Each number is 128 + 32 x the weight over its row's rms, rounded and kept within 0 to 255. Layers, rows and columns count from 0. Numbers have three digits each. The size before them is the row's rms in percent of the matrix's.

# layer 8 MLP up, 1536x192, rms 0.132, rows 263-476, columns 0-63
095:157112134167140047209208135126133141131106155126136185103120083098192134118136074171072171150089163160114119083094152105156149108154134121124144151119119116094175119092087118158162130111128114
106:105133152097118105184133142105154113134074131162129079157115102097205173188140139095096134128146072162111133081149110132101135135152104132117184160111095093143110113073118111165110163194085119
093:115119162089203088124161074058124131140113078078113125130131109112167089127228116152142182156150138151120136117131124107070103175166117127135136100036189178156188137162173187084148159148126126
115:162084209104154075147103133096123097052086171118165179132139124140159134136128122096146126102086174123117055146167076123165107090156128163148130109137116126117165153136166154139172159166112204
103:117155093073177093118134144130130136125121158134192047182078089111165146155154118171132122164126174148105145106125151122125144149155085142147163063149118099131147132077149167132126157170061134
102:118093154132199125193153111129141170165084126108113163142122130143196113150229077153148153152156175153108088106099163125137193150128101136160143088023141106128102049169106094120167100114060145
113:171097133115170070114100150122114148116120162156138133104095099152100156152161130094095115113143105077139125161123110114126195143236124177157153088149137164151156155140114203175146109163131144
098:078117129124147130134138134059140121148069120113163150131173203120168192120111088142107104070107078176108109146127136128119132098105103154112189101118163089150188089074087114146088123199075102
108:143090098134137126126134133110134132152108149105151135174115173095151151116116131119142110142093137114127107156122151109164170176157072157140140105161135178154192108163147071122148170061029133
102:110111167062129132162138133115103130115115139138157082177145128124163138109123089156118107103098122133063095171152149121095162119110074124166205076119117116120161148123115184114141055095154094
091:124117143159121144094152122122095100127118114155135158117115162150089092086120108102106153140131163179126105083161233086192123166173127125202122129076102107106093098110144133128203116131134072
100:161125133152187145100119094143177147152080103174131097154089141170087164178144152134145149156138139108148019143124140126097120169138130175164083113165142202140110126158111153166110100176074200
104:061118135063165132172131075088163145144134144104111093162174112065178127151184082216082195134134157136089097133162106101061108137160118155120115102127097107183191146116120100188155109191085128
089:146158120141147099186136068130135165096158199121165151142162133094122110176146089120132104135122157127090055114093139129160150148099092163096120182112103127101119123081115166167120089110143081
110:157134128134080153132045106116208102096178115162182132143137103109077116135148145167144148115186168122085137114156151117142140106147110185165086132129121154183151144114114148106114145071102169
100:124164103106129100146106103110161134127101121128114080145151104179104112119140159162151144124141099162124137136111107112156098163139138154143136127144157119150159089096141111109173102104149168
107:135141126190162120162136069166134150084127101142171163145149185093160104120121129142111212122111177167103088083095122092116082144132133124151140122115130153095118158111156173096146076173080088
114:125106147203164108103073126073131183120075084104124086140109174103147115096149165142130097089168163156140115163114124132108164199142079141137192153112137186116153104160124099138128125129143156
108:153119176068138076140083132016082164114117149085214126171155116142187114141149162152092113147128184121128090147151105132176144089151061145127155098107142149147110123121155155139124173117052098
080:079160094154092056155124129098149125098115125134098133120177137107158153105113110109108121094101099132160077164122130122169168138132154113156125122147099113154168104022128103121141145118133075
101:121090155152175108110141125086135078089105176168198037174105130133176152118104083163107147149090132125145128174181198090101180133137112129148137117090105164127106135075090129143129093116140148
084:126110202119126136114190175068133148140093134118124122157138135136122146154166150207097100201108098115077148134175078113088126136106090102134111125094137148157194167112111094109158154134117099
089:129187106121090125088082154135143068099138140073158114101118146073142175164095110109150146095153102125172115103096124123158138163105106110161064146154102175101093121100139181101110098098131101
099:082165107082196122128132123120150120134091153130127074133135142091148150123171131082107131096130107143172134094096127135123080134112093135113103152136093093159189146070079086158136137149078168
101:096074146127111123102105093117126133126106158138148139179088135136120158141138142186180104116141113085143162160088180132122124099131145143156156146096118121128140105126099100138178132149145134
091:128111122098159110167121125108141116151152153125147170145114122098096108157114147155113130091147139111107119123075125145154107194099131199153089101143123181154125066092105175117149177112077167
094:125104129119109154100106116175147189160102081092175103114153142051191121111143085137123155127210134129108091074067139120114178156132160141142166158107158122108166113116147157120145100087152091
099:140174115058129163161096148060130069081101124084136071136145081090140107086124157151093143105127129071175097095188120111171124121177147135142130068130084119061165123154149183121145186119028133
075:106164096146113129129156116132120133114134094119153120141118144081160151104152152123090110083122150116028117124171050126114127176124148117156057115145148094144207130114151118122131145080159122
109:127117167111159136124076142143179118107121157068105140146118125065146151187164117149134110129132169108132053133160120122198208105136090131102056110143105081103068130152082123169126083166109157
109:144117127120110127104142135077150069048119181080187163203139160055127137079130168119076147173115171111093045179149145071173137107151131145115073142137092139147152190137191152163106143107072167
114:064105196045122146088160129106144183120123122087159181149138150144147125149161154093077127123180137175087097123122100140136161157157109160118130092121138173106114085146131154132142184154121148
088:187130086153176136120100114099147122126094136149143114165104111117174173144190062121105166149099157120088118139152226118096126105136109141108146140071108147124143172076070144125146078126111165
088:114151152052128118118138142159145180129164127126122150091092110126125123093168127127122093138141197134105117125085147159083172141198067147131156087096071127087166090101114130156127086109112113
096:162080135123158131173150082163112121130108071098126145173136080135123132119126182126072168092089182104090144082146097123112137066127162156145093156144128128122149115123106170112134094092077157
100:122063130119116145113111075088166109127106150130152076177120148138096216128158114249143169146136175104067123116144085083192129120126128139145075163102139124117198153118125163119115138107141158
107:107135167098106114196090116173161088137117090123149094129177208099117135113115049167187149152083147180135139151124149088126129121109124140174083114157159097168123145126095083132163120077127096
094:120179077116124065104070133118141123127160133159185132146154103073124100178129108118082123112145134149170108200142127125190155137146119138180083092162120159123140133117165207126110153066157116
097:136174190089075111136133133053168151125089126107148151102076109114151181145195112140116099183171176083069126123137177150162225109147089105152113154067108113094131140091104148187141089180082104
088:145180129108121124135088123129138123098106136077142093114136104171189137130131165168138164166129110124147150069151145121146100051134083133133129104094166193191158085099088193147133067156149121
091:179127142130148123095126083123141104128067151101136118169115202070137153160105136124103122161113142119108093135148097113144139152154136135152080083128168065137140083146122080124169120158111132
090:073141164079135120147116099120109075133142121125144128149170107123142116083100128142146140129116107139122169092123156114050144099139153134180179165084080116134157131126093150104134086131122134
105:145123165127134055167137136137133179170129141101143127133124131057136137122163143104110125155096152171104091176067163119164075151110101114150136104184145138210119173100137189161169107104172124
087:112117180098157145130155144124112104145111117117115059101140062096084126084154127087123119134155199118122157193115088074121181126138113103157104059111127140106124131141139131120141091150098128
107:093164126082125141126107146104151160166126155115145179129081074178104111172200100183129128141131123101154065136134118120116100109114122165108142131072126172181150119114177157133125107153137123
103:127111133158162119161079087173143104115106170177121141146096165110147119098153114106151214122162119136135116181114184053087112139223097113114088147151134162194131122121098145177146161100120091
108:095120144141102140128094090167121083121104131151151164179130131091136103138197171107108121171084166154125088142099117109126103143185122137130100103153121115149115114106073136186175187147124102
113:159166122124125132098070079149127146141130099096162113131125145121135160146116111125080161196177110109142149157126145087139094123153123150134103052129139177124162166058083121120131137174071108
100:132084115113126174134138128076154133078119180093150134207097116164165171157141152134141111135082067046071147165124115132122167143136115128132153157134083195110180174114127167112138117165119168
091:146128105124136118100148055026160069096091180137157120170109182106160114126112114138143183203126107167171129112109228087177101095165137128150114125128139120159148095118093138085114110113079158
099:102132121109100116116072061073109128043122202142141157103112110164154194131130138120145121063143079128151114178187180106071156131099143125126106108122157183133095111134098136107178084134160115
102:090125134099147140148134102174145113132109132137124120151076125081138104157133090105096133128141147091165113135100166109132113178118149193167132109165123080186172167112112110140122164141128159
103:138084121155131136142107058186102117086104130145131109128147128076129097125127095088084161149117122158126101210072166061126111189112136125132083164150153127111138130119165139115129122145123132
098:133086166143081082144081133104106167136102171135131129119133136130154166089174164104118153155133144052096140117082131142155117120200037142142123085076157157133132124136094130187111117174134135
109:104095106127110112140174099090110094093116126145148141129135188143135167059140112164113121097066150155092119102086101129137160194159081137128159147161077121126109130059159133113140108188102074
094:122145150125093154146129085138127079063099153096171112145097123168141088187107140136161206040131200081214183122108108122120100153174114119128064123066139142148065158078137105128145100152129124
108:140121122127116099118111067143153113130109096125169065129064105107129132115146156131138112192170151142135143079164169072119131081144135117142112106106152144094129112115051127163161099143137135
103:169172129109205160116115128182147090118086088084126069156122169097127201115140052125122132111116130163086074074080128096123097183150141162175126139154198115129121114157130114169122144114081166
099:124117163051185099168153126113145189137107111087104131114129040110141083142156130180132127121170184134114073107105156143104100123136079139157144092138112110168152104099174112145177113176147189
105:178112155150103117098121115050158066129083111108149154160110139079164099084162140182079111159152186121131133136134214123118119096163112118141181168058158105104101176179164092062149124102083122
088:098098126195158134176099085122137163145117104082115159141198196115168157150154088097151145153107140148137077147108148113118108183134076096143181114115176192157138093128158103127144085156183125
084:084147118174155125148156118132120170071108144098150166119095150124139132155137166130149143072145151117095168153116161120119155115103105169121173129121186223157136050119134108131192170103121157
100:136184097095155166115143103114158141104140147160144092155132177120140085085137066158091108103155149113169090149121118108177141168164121138182105116127101118173117125148117184112146126103066149
102:137101133161184113168127130180143158137120132098118139160054186086117189117133142102148115184181078132122118118124143061153087154149132133126156108091162090118105074102140105128109115090153116
096:117134110126183134144110139122132096080162123179130109075156165116105185085170152115166142078117078138152141160062142127074150142177108143106100180118122178133079119103071132173127070042135129
110:161144168102061146105115125100177075116135139185162121149130093177083137168179121129155115099116136044147140187161128114128168147169093167173095088103106181134088145108136097120126124128174130
099:094122169089142073126155163137108151105117142141113188106133166111140168094107120172120155065090100155130148148120125131140150118137117176151109122118132090140190103088087115108142139126082104
104:133111103091158132122138121155116134115087151092163160116132179156165118127116072216174113117141120127134129082115168136125169169121094129144120094122145129114111136104119119103148069086094117
098:173146113154135122152110058177131069134084125121141076159120101203088089102128127135174174094130179139076156154127101089055151173154126131158087122112132141093141127139040153114134153175126143
090:102123145102150153115090122193190066134115119083158105169114110146166163110156134110147107067091136151110051099086144116086144148116150153135099151143166162135138094156086176166134154145054146
103:141144132114170058144102128132105046061100111098167179168094139090088126133130077121106183121113156161164075104084106131168135163209099178145077114139128094169113201102157136173126136106121090
104:143060150030162142078104099125161131082102091162164102147134207114125109128131131110130086158155128162101065154158099102147187184117109137128140125163135147152124106145134152127163119111108161
098:134167109088139137156100125177133093135142109155139066136111146093151104147104081084123169076145145114160135049108180120135084113132138183123142079122117069098128084119164088153124126179104117
100:156132162133121139069095155067104131161089096163158101161155179083146145094194134134140138145198129178129075116092183119160080122110122142175192155063193145162098144075195182181129124154119126
099:191147185179170078156093134093107157136120142078126129120177131080105108092167113125125168135165121136162042052115199070180089124209130159156132189162136116148117167140119112224157146124137150
088:110099164063109089128132094098133208094104129105141132171160102165157100166205134185067124086111128134153148153122076140084142168145159175131103131075162124110228105141121152078111119114079107
102:115090103128146095106068111088108173093132153108185142254168165077143166143158113151120173148155112102128142133122139097177155179159139166128130128106143188144213132119119236123157157130091161
105:111144178133154112105103124147127102159076130131138163182115147071133168069158168127162173184148114110108153184167145123120092144090145120127153117128105103187156169105140082121145129141119155
081:112112157138186073163164109112090137090119110127147144100136163147143114124198108155097111200116124121146111120108159158112093098120052179085150140086121130116146103125123114181137116118094159
104:129155153136159083215097061095122146116085103079103168128113178218082179174136107114122171096095117156110083160137063091158085140138126170160120118163156104092189149125123112112160142102162117
101:194153109153163167091113096121190096133102114136126123146078091184120138108136155117105122134107130137118061110146135080121091130171145155110142085118167091133158118168111110131072122136084198
098:149088146163112172232091100103134112097101139111136152135188161162152148112151147086155150095144136137170104170189104099036161194108127149131151084089158165094123078145137106106136120162110127
101:171169101117134038132119115094129120118118168130129141114124154140097121144123169050130140123132099164195118174161085067161112145195133139134130075105148141203085110135088090140128117092130102
101:104110127139116145091131131117148134164134172095131106113150105093169133110135140182165191162162154096147103105082125098159197119189165129104108122167068135113101134111133097104107122111162119
091:172105107129120094155140125089151149118110123152138105122129072142187147126140081095165175120071185183091140093105206126126176110117117141133124212117103064092149081092085107211161117172098166
098:139191133102165118109095127072163097090145130158149108112119143107158122090103176132140123119170145091182157103138091107128124171115077136100163127125093209115113093163139121100131092105075148
088:182107155094104080124177106147105149142132131117109119124152121099131142128169128169143100154185130123083062106113115115113151129157066161104078091107123156101177122142092139145109081194114174
110:108100126142192094134139095167150146103123124109093138160169115137118141127140108128107134141114159113117184169171120062174116170102129151123112185120203126079103102131155134093154139066182114
104:143102103108119148162118101113169123093120156121193062133137138082173174108129133175152119137160182091102122131152141129092191151131087150131078151128156229144136104103141134121126135135068174
093:116172106172186164151131115060160177144115167142069096166121116110189155094131120135101157178107128159086130129160169086080089198122121111169122163089155113104162081058137095187103092182025131
102:151124161144114094164109152094100133105141116118122111151138116077189121169143120095112092119138162174109160120099130144149135140163055120152171093144129129166147135135178139090154075071130119
091:132125104127126154089168097178134121081086122128177166125104175149104178127126168197095142108136095150140125176147175089145103126130143109156039163073177121090097121115102176138154112120113142
086:141160138119171130123126121059139128149115126097162133111131131141130101104134110148073123139103096147104034106097127147153143108095084156117148170181162126150137140096106161141121118113129117
107:179107173139126074105100110120095133150049152129121098131115151157134177111159130145092153116120120164189080096137111102100081137159127156162165142089161145177161153137149158177148099177090159
101:103131123095132136142150093071191137098120102120131084098165203072128148157141134155109170169081126097122131126087179097113123115130137175170147164176130074109126174108146074140120120120113165
102:190139119093126122123121118114118076092108162124117123142120098172147137147174134094079107040154154104141067061122122128109079086135122185140072136148136171110168139156101144154101123102085155
098:146119182119137148171125097113104143090099123126160103135083149062212168068191118171168112102099113123145059124094091129086163152124069160147130094130124191147160123179146087119100127132088120
102:128073153075139090127151144114127162101124130136154136095165161129129110136101110140122101152154117094132093149127113136107198148218136157142165088123086105090164140080075206147118108119108202
102:134163152032122142108113115111131121081145183116206120109121102121125096132154134103156136075128129121156127194109144130090190114086097163114051060142134176117097125114108146095117144144086122
108:172117200098159084127160113081115156100149197118141180140117083166178122094174153123092172151135121127058131137149139097065064092144112132128112121099143133129231160153158197152152113154111178
108:169150140124109092197153098112157168148108121109177111141118121136141112121149080134138086112141139139092106090118127136164128106130044113183131089139186155202116152095105153198147121101090120
103:105149095146100146119141111134097187126092126137134100172159105119147120067135109109077137134158188128132144124098094116130130133135121121134078078085134159114147141148141113093178124102145111
095:122122068068152128054158145101154152105096169102161111127171163106149082089129112097057159060154204139136069110101184123128177143087103146177127156151111113184149059177081096116144096184075102
097:175133169140189089156113080162126135133096170100137130176109097053105173149183096119103158193121095088169104127106115096112122134126113130101071129077125154131090159132125104129126127083123110
102:091099147159149113178168092123125180101141098129165166102174156056135119144129091185140080147157117096179103081157196159143180148125125142168084122148121130122137125093124125143139075133089141
093:092177079204121132149083084195149107165140135111143147126098174100175128150092040115134130175149135122114108082120156115174133208135095145088166128117159133134128074091154135095221136062137093
099:121140138038159123141154127144163154113117093138116161171136042133106126139148115106130165180101108163096131202132117097140115136111113120135127142150130149111131140135151189102091062144125091
105:114075145178121142128157118113135152079123151157205119151160188134140154138098146148081124141151181172123096206156111100146120124149135130130156100074128114131187072106050131103132150103143097
111:137126130080114148133159100128117149114134144139148031138157165109187120122085057117100147153071149115114134108116123129179126177127086145114173104142122104137151128106124188118119165177070115
080:185080168150180127139100154139110188064119140102183159108149135099153101159155091128123140115110165124159060118085120127150123133148129131138089117117144126137175130113070133140105136146126183
105:104056141086120088108081108090141142146088147144145210172126110148171166137136168108141108143118075118115105131131137138099147136145117130130185091155147139148137110148145162106143077114070141
103:104086171102153120127107128078187125117141134155142140171181133114101148178165067148159183085142131128121122127122129130165178164118138131138105163137068121120114144085126131161133086118114161
104:101165138085125174114127116123130148114110159060116101166131136119127154107114098121118109079140145099124110150162110106119187125146123152123115081156146094136181115140102196166102080096073115
111:135046195081129146174139113126158108082145138134168124129151114164105181103153163157151172060171133079081154158142150107169181136146087176124133090152104128189116123162084187155168104179115181
104:210169134084157120204126090179153115106095086106139112096132092100128087077133040167115114085139191124084083120123108146188124183125093135135176070164149150096130141130104122130191123133077113
109:123057147123127132197123064155137104122073124163125064129140175116121162154130119118121160181144139114094114140089164104119080125125116161116153151149150209163143113055079136159141140155161116
085:137137122132161070135160105091086180106145170059150159124115170096145100108187097170103122214104168113104067143131138102180142093103106131121125140115102154189170095121139167177151085147200131
098:152154136108133087108102087132157187138087145124100134175114095103120093130166166125069173129092107116137154159094132043153118165132155149144100175160161148113153101078121172145106144108152095
105:159113111125148107114106115150140091076143146103216168108181077108092084089123137100104194192115147052106121167107118112126151114111122115139094135183135124143104142114151119148139122098074164
102:190165169115115075106183161136121115122150147144167117094121102053119118098158189149088093128162145108177092114077190142204143117135065140127105127099149209144114081125099123087156140112100118
093:097105127097130119130189101070097132180114173155151159132136143119168129131129152153066128075073129203140129123141084066130105160131127159111182100126101131153103130126098098141120129206085092
101:128096092099109166102138114141177091104116151151150147143115129109111165053132202092170128113097133056051104122127156128096180145190070159153159149120080135173118115158137096067129097129062165
099:116122091127187115130059140097144115093129103136167133130169143057150099132134150182084099115132097162151118116040193135182132111084103142154168085156162108149192101139150144153147082085111110
098:158144148090134048144111121119160085107138166124144091094104102108111168103126115119116125131120170067140138140121111100166190198226108187165150168155134184127149166147103112166132160114116139
103:112112171148132094107140115116108148124093132055173137144115117179103168101129157127169185121108141054175136104157116123119146106120146150131095107137134126147089135134161102123143089120125088
105:100093102078128172136098099131175131098130090129171155127153135110142144118129138166151193126112113093120188115143183095098125134212168155141118076125113148097147138121152100118098097146122151
096:130129145093079132166175132129126074111107131142139134143123055111135121179145136092156138088132141121121094165164080082077156174130146141148069117140091169131129136107183177132131102134105120
099:140181142097169073120070080122149124068122096069114114119105171137134188140169214110139165146132099100125133137102152124127156076138119158148085144158177181103142142119162171168144107086105153
103:137112130127151131184147073156142100115062091042133109144148146122147124119121065122118178181149144119074060163079146111121113181090103137175112093067204164150163130135097182126141116090107125
112:092171152072109129150086113154136158155102119119135122159143087101131171137124149071107131104112147124102134121096185109103137058127096133131122046139102142095116162100171115158159090155071132
110:168104221091182122154114092107157182155156110113109130111155086125095170170152119137093118120135111082196109104124077114092112105135093150160114098161069109126145143133080113165191106141134117
087:101197156083090149113139122133132081112114150196083073119078055058153177125100168094131109078091100112082157138135124094116123150143176153160106110109143144112118161096117136121118170126079098
096:161111102177142111109083109173126140103139148145116173143125087160136158074106034134137111169074168106053145130088142127149066129171087156118161165111193105100131160059163115087130092114146093
098:177128157139143165128131094124137127172149167115140109129126140087143133126113101178091116152184148156150076102096224107148105159188127151123178115084117082123137109100065143152140092076126082
106:138087153138200059105126143102133128102108075123106157137139098147123137102188138146112218146088125128127084125105123083133081117167151181180178183188143094123137127130182161207112138142149158
090:162153192096127115168104138105117088109110091165151142187113045137143117106207141128106077107155157100119158083136125146063179089126056171129133094078152134129153142135191075124145106136104151
095:108099185189116091185096136148121101116145113104121156147121149172149158067116107127169109148173112064106113121135098114120110179154113129130147111094177174106179133149140119143155177079183139
087:113129130121128128124092136142093048131086128097152124148126112129051114172140135157147121110113114151126155121162053109096116176144144159143118099098131136137112108144059133124162112176114114
109:091132134110121134101116037093169163129141046164166194163121113087104152123125138148112154191111135111062174193127138123136137151081123124122139149120113114116124154085114177143192083105136132
101:160083172147135101157096062130158159160129089128150124164145073140132147185172141195106230114171128137106122113116160089103109118123163144168131101103121112140080151138092176150133103182163138
094:144157136089113100080144166149181100075159097101124150138140125119106193131158154085134109079153134135109111149160055139136162120131113185150150085166044123081217127143145152127139130099146118
105:188145098133093107108163115138135116108129141145166136162118119139157138207131096136055129081204176209091149101074168118113091108162098161144109132074140171121098096090101130175149131140118118
094:148120202105128095105116144104154177125084103095158144117106133161090159136159094176142165089107154141102127108116171124098155125185084152157126044132072164095117149166069092134134135186108122
113:075175141109150142138124100102173082109127115135162100174143159082143103158094132130137128081141121075107105165145089092182101200162113167177142144159105170158162115145146118088153166138144143
107:167152188117120114142079097108133102139135127109131136190095089142073219141175172150170157132131102067178074144114135054137166106177114184149071129134097114153143141154161107141143185141063130
101:096142122158140123125121097174150089161108126103132074131072150147159116111127069091093147195153146118196084117147131108176111151146106143118081145143149068129119144117138139123112155109119153
097:137118114087158117123110106137118094100100178123137075132094170125182199059134107113114134105060140151083148133144144107143138111191038161102161171135111192136177121125107095142121163124114085
099:183131129079135027128107137117119107068132193136135127102105136146090136145126100132135188141123145078080143086195197063092117097161104169186106121150116141134118171098140154153137133165047125
084:064146132128169130115106096110161063134056127105124125196073145137134118156101152111105144096156114119123058115095154125141114118097121143119151191138116162088156064071145109114131169100086158
095:119113168118122129159141138135116123091107138154194183150153089039132155180166130098098126169228124084132115088160106102093142153152096139157063101091135107143124162183068098150152099143132168
108:146103104086124151123087130088142115065125147126137110181098065142127144180142121114116157124150126109148068159139171123106094088134140168158122058158092151134086111142167153171102073145104168
102:098123111161178149092076073111183092122078123138167153164105103126092137156138124127169133165109076074099130169119134129087144242126132147117154144151156144135156123063138126066136154150107093
113:118103168129162123129158090105127139140142123114135119121137095117128153132134092154136098144145171107143097111105153125125141120145123165114118025116166160054132112159149083107155164069050071
088:186102092164099111130140133059111163164089147127138096194140150136183125116229135090062096089130124182154092141150201134112094125147126117147141083059120153128148114158166124174140193144128146
094:093103084105154139093098109120114142107133179122131172114146112096205193090146042183151149154174143162092150153146182134090223137120117088119168153083088137096107099114151123135147116152151088
089:131100116162132106138095129184150151162106131152136144163156109094140175110145111119104106138122105175089158147111131124120167105120143132173179104081169125188134130154162146112108047074158090
114:155125095156146065129065133089111146098098137177146087128147070085165121126159158126162147125126153129177140119080204120148145089114119121104160130106139157168152079100096078097153095101128068
075:112123128123109139140101146134211134108146107168157116184150085105114167176118150108094136065155124136115103102137136096128099124108183138130085144146192180114140173110123110112104142091107124
106:188131127071147156157128075081126101097112098157149157136136074191153130086156171153168120109111166108144135162070136140078149103142107136129143112093084165095156104125101100130175116145106140
095:107096094081143102146127102137146114107151154176109160189147087186109190169163108094166210125094152121080119176132095095135162081102105171124113127154093145148154143105156148180129091089116137
092:092132130075103121079151122114093154140079175138163148145089156149076092069122122139102095169125139161152142119101121133177135126178120177186154068103109147189131141101086173146148169133079129
100:102088164087107110163103091154144167101108184059159092099122109134131123172108114085151162118090108094122121137102129104145177138130135157129099100138150132104136072169097210123113084108132140
105:116122139122102110131152123079147091149091153141099136196094145095216148143163093149167134106135121119073090141161100114137085161170111133156135112155120084136123125173139105152129108135105161
102:130105170163178119137165123124155087132108152124173123156059136147136115088086138159142165096153199101163133109117177094138132135113163148120124148079137098105102097074098095164141112083119140
102:109091134108144139111120103085108058146121142144156142156104130104134116063140121143118184190142089144071146108163141079113146135131140137181140126108096110167140117161152117123120113192149139
102:140142090101145117202118114122132144090094137072117091113081162131109167180145130141146154117166130157114121150057171116146133115146132161104142129176138189175148106098077133194147124142108146
109:014152157048133119096141171123190060082118123108138087115119083068110148161174152178096119071156128134094175124110152134137175180110092135136052121064130131163144121140116153138188174159106109
094:105103099159171098197115152140126126065131106114104074139127113099160131114155076139101122134122148115083108147090101123087090155126135162113168152088094119157230137091156119086175127179107125
084:138146159137096200136112151139228079108113097123160113125119116081113121179116197138122109081172097108156131082176137106100121088142162122145103116102144175097131120090089120175136133158109085
103:179119123152134098095180091113129064141137183169145122145099084156121120096135137086100202111119139153168118119134098078133075184214131164179148156115051118084118112153117162108119194199079154
098:160168156094123134111137109166115125126065110143117081134096075115173091167168109126139131130199198133133085100114138084151117119151134111145094094065091157095121136158168111165145165180055148
103:099125118106118063169130143114114205099095130078140058171119142042151120093118083143138132094136177177111108122136092118158142118147132144114209113164085118140138138142150135142148128116180176
106:184135136126145180120084131131155083107139149145125121091169058101141125127138133175098127160232117141095122139152156079105161119102100086137135130089160149143117124141138148157145048107129093
106:152146114111158114117163155065168171093154116209187162092087106155120114122199135115172159119156108126141144143145134133111103130116125141148096083157083180187165131119133180123129131089112127
084:140135133123116163106036128161147097111141195132126101146123143070138189148098140106141089053163134116153127119150170113078121131117147115087109135124128139128102083095075080143146098157148114
092:140141091134169126120148141117151164133138092094122145111089165122185148050161073146119134121124136144149107097138111126109056196132112153128099145087142088099154086094088164130129129143116180
106:096125163132106103126142117179134153112131145145140064118107144118160129121135104159106116108168132166081142143110108113150112164168080124148139145109162099130128126182123149106194097130175090
098:098102090168188125190054074120172153177086133124130126166142157082123119087167097127147148075159152162136142152117153098180155133163147132119065071161149170204120119147065111134164166031142127
110:187126142129119169160135148108097135091127115138121124164166075129158104078148152144102108125141118117094113091196115116083117074128131124175174081026164162128156107112137141126130121158142117
109:069123093132107115116099094156110122033098134105138109131132122047136134171127118094090212127090122157060147173145143113096123173170123141173042155122150194172113115121117136165118123130152177
104:081080188134133124114101149160115077132115129118161162143072107111128141100097084099155119123117121105152133120131087136206181146146110184115154138135143133120130168127161163097130131128109115
109:193133187116136145176148136119103106056093135066095095134105100083157123168147110122108182125130142124078122099120088102153072124161135150130125137111102144096156157124190146141155143146145202
105:117132103147138168126093083132117140114078108149130122175100171147156178089136175067109144144175107155074048116160125121109116139091117160115153113110126114123146110107139185133189101119110132
093:193111135132107159121111131178129099129084079092141074165143166086120149139118115124075131086149122176192108085084130140164120086153146141208135093120193108097100108156202108105132099124129099
089:167130180107111107075070074115083097154155134115180105119130108133114091129166085138118086119136114119087101093133152143074231096135096168159095117079142133111144153148101183101188127146055136
104:059133130090143125129109094116144122164134148077111151116172120132107179186174156112105188107090121138121125105074156134109160154101107169142118123120071078138176142065069129187173102138067168
103:124178093118125070153120142069159125094158170126174073113106099135223179112110120119144128143128181106104147135112063124097162123153113111126126146152125110110173082112092151148149100116048145
091:126123188148144136087099102155165084131106110117133079133093069148110178133193121131168143100139113051140115103100144110093121128145109128109096141110112094159112149119159100105129139163159128
112:122124234065110060145121122082125119041124162099139105154093113153150162171140102189128111126130099088111072120148141142150160154141098156178095167116137111135128141152153150084131072123148181
109:102132162110147140180123069087132124094095115145121109104147081089208129155142126147091122157100150049078092160145162115100142167140083136117135130179115209105138140105123115112112129083139125
089:111148123110122149088131069057095088092095132106125049172127146133118174115108126087076162090165114137192145128165181112151131112140183154177119122127110133044159125181105116133146119128081133
084:139149097168113099119127083135102101151130148129117163143088142082123084086132102110094149166084120107095162173108171138122114109173125136102145141077119088168160109086170112132181073111152124
101:147133084159127145184093130122103042060099116147170101139073106144181105144150105090095118088131191166119059078116155125112094118191107153144144153083133129122127112162160099143145218149051148
088:103099186095094055144112067150106151140113077148091115130174132154161089121144120095101127133136136141107104083131099118197145145171134138171140123108139123145235109114110207123144141147132139
105:082161112071114158135148150105155155062080117115144128172201091111086106080141115114077128077112168139095067171077125136121108145127131172158148049186168132148185155121156178194102151144083145
104:133106114081140112137134094118149134068126138160243131102140083173100190116137199058147194123131153104098149158134074119125171137134135186133084117136128164156145150132045135155097125129168123
109:196079157076181098124076096140138170136098132078120138156080117123149117106146154178124093167152149115187077136145066088121123153202106168111173096142164166110142105132161110105155093110116106
096:140088141100163119116105128124150106082150180122130148113100097166132158146135090151119134147085179084094113121172157062149127137118091188108057129094169135151104110085132124176123164147096139
103:093129139107124104150130146097085081172113138124116221193124094138162154092165168125125202122102162192136127118138119099121083109158133125132148101060102107085099181084130108176155182150100125
109:090101137126140124115101126147177137137157121102135168136134147123172130171146130115126118176193072148089057138128169097122098188146086138125158100164148111146166075088128136159135067060160102
108:129135130142170071121187104142110111089107122135153136130150098131129094076132112161115102118151097150152105144139123113188123147217102114114084156108150154166084177105123184089136141105105058
104:144150152104117109105154116108177156091123144124165168102105132044143122112129190175110147086122123099074166193150115073096140130141131122151113124143129109168159188105174126103143096107099187
101:120201077118135126117124139155138142115135115113176098162138107172099112160142128131095115096123124098183069137125143138171126131137122179145035109150119143157141135105113128136171153080120127
092:061075171165139072151129087149116172145134106111157135155106158141158135082186064160103139148099208139112096090054125136152121162113127123105130133151102104132160141138138153148173145106164151
104:085138155090146116098062129123131101135126102117130140190157117127143091181139150151044085214109131130082143085147114117103065127073095148161180088147185088171161134120102132131175098067180147
108:127076172160163119148137086073098107103072173111159152131125175179106151119104038060100142130099121087137028166148065099128137142144122131161167139121174150144114172137149083131180124139158146
102:167115132125136144116084120132157110121140178118185121109153137117155136128115119175159111122090121100149101136097208128104118154107099114130125113098123157102106097102108172097146160128087131
107:186114132054146120135111130140124117123115130124134137175130120116138137163150096085114117124179085149109115112163176110085118139111126149130077095153088141086138124151066158149143173122093123
100:061094227111117164136125121125101074082083111083103090154128116111131121174130134089062117125129104135135116125156103092065158186151124157146135107121147132175151112113148120138151145191111113
091:157157156098114119153183093038104104112132119184070068108071097086189156149155111159154136114122118120132091119124156140111116130157132167179123119125077191120119110118167146082156116109099069
106:139091167122116064142130127124159101065062157092207144146126113096089136135173169100175179136137106109124021164128123085143115102165120140153099142100156191197120149165144157181141092138106183
098:166058113099122115091120089096124139121094136142144125155109100109183120165172160114084179129123146141068068092162178108161149115150139102126138083157142112147110151137096222137150187151117086
103:159114076115109129135126125114195141151129102108124106141158085126158108130118162087139191176141122118086134192115094124130129177111058098163153121123133202147120155111185139184126083099139161
097:184124140111083127129128124164182163141131097175181170135136120083123166170147059122074106134088155136107113121172121128094126183142084145142090102128125099099135162067071133119117141129121074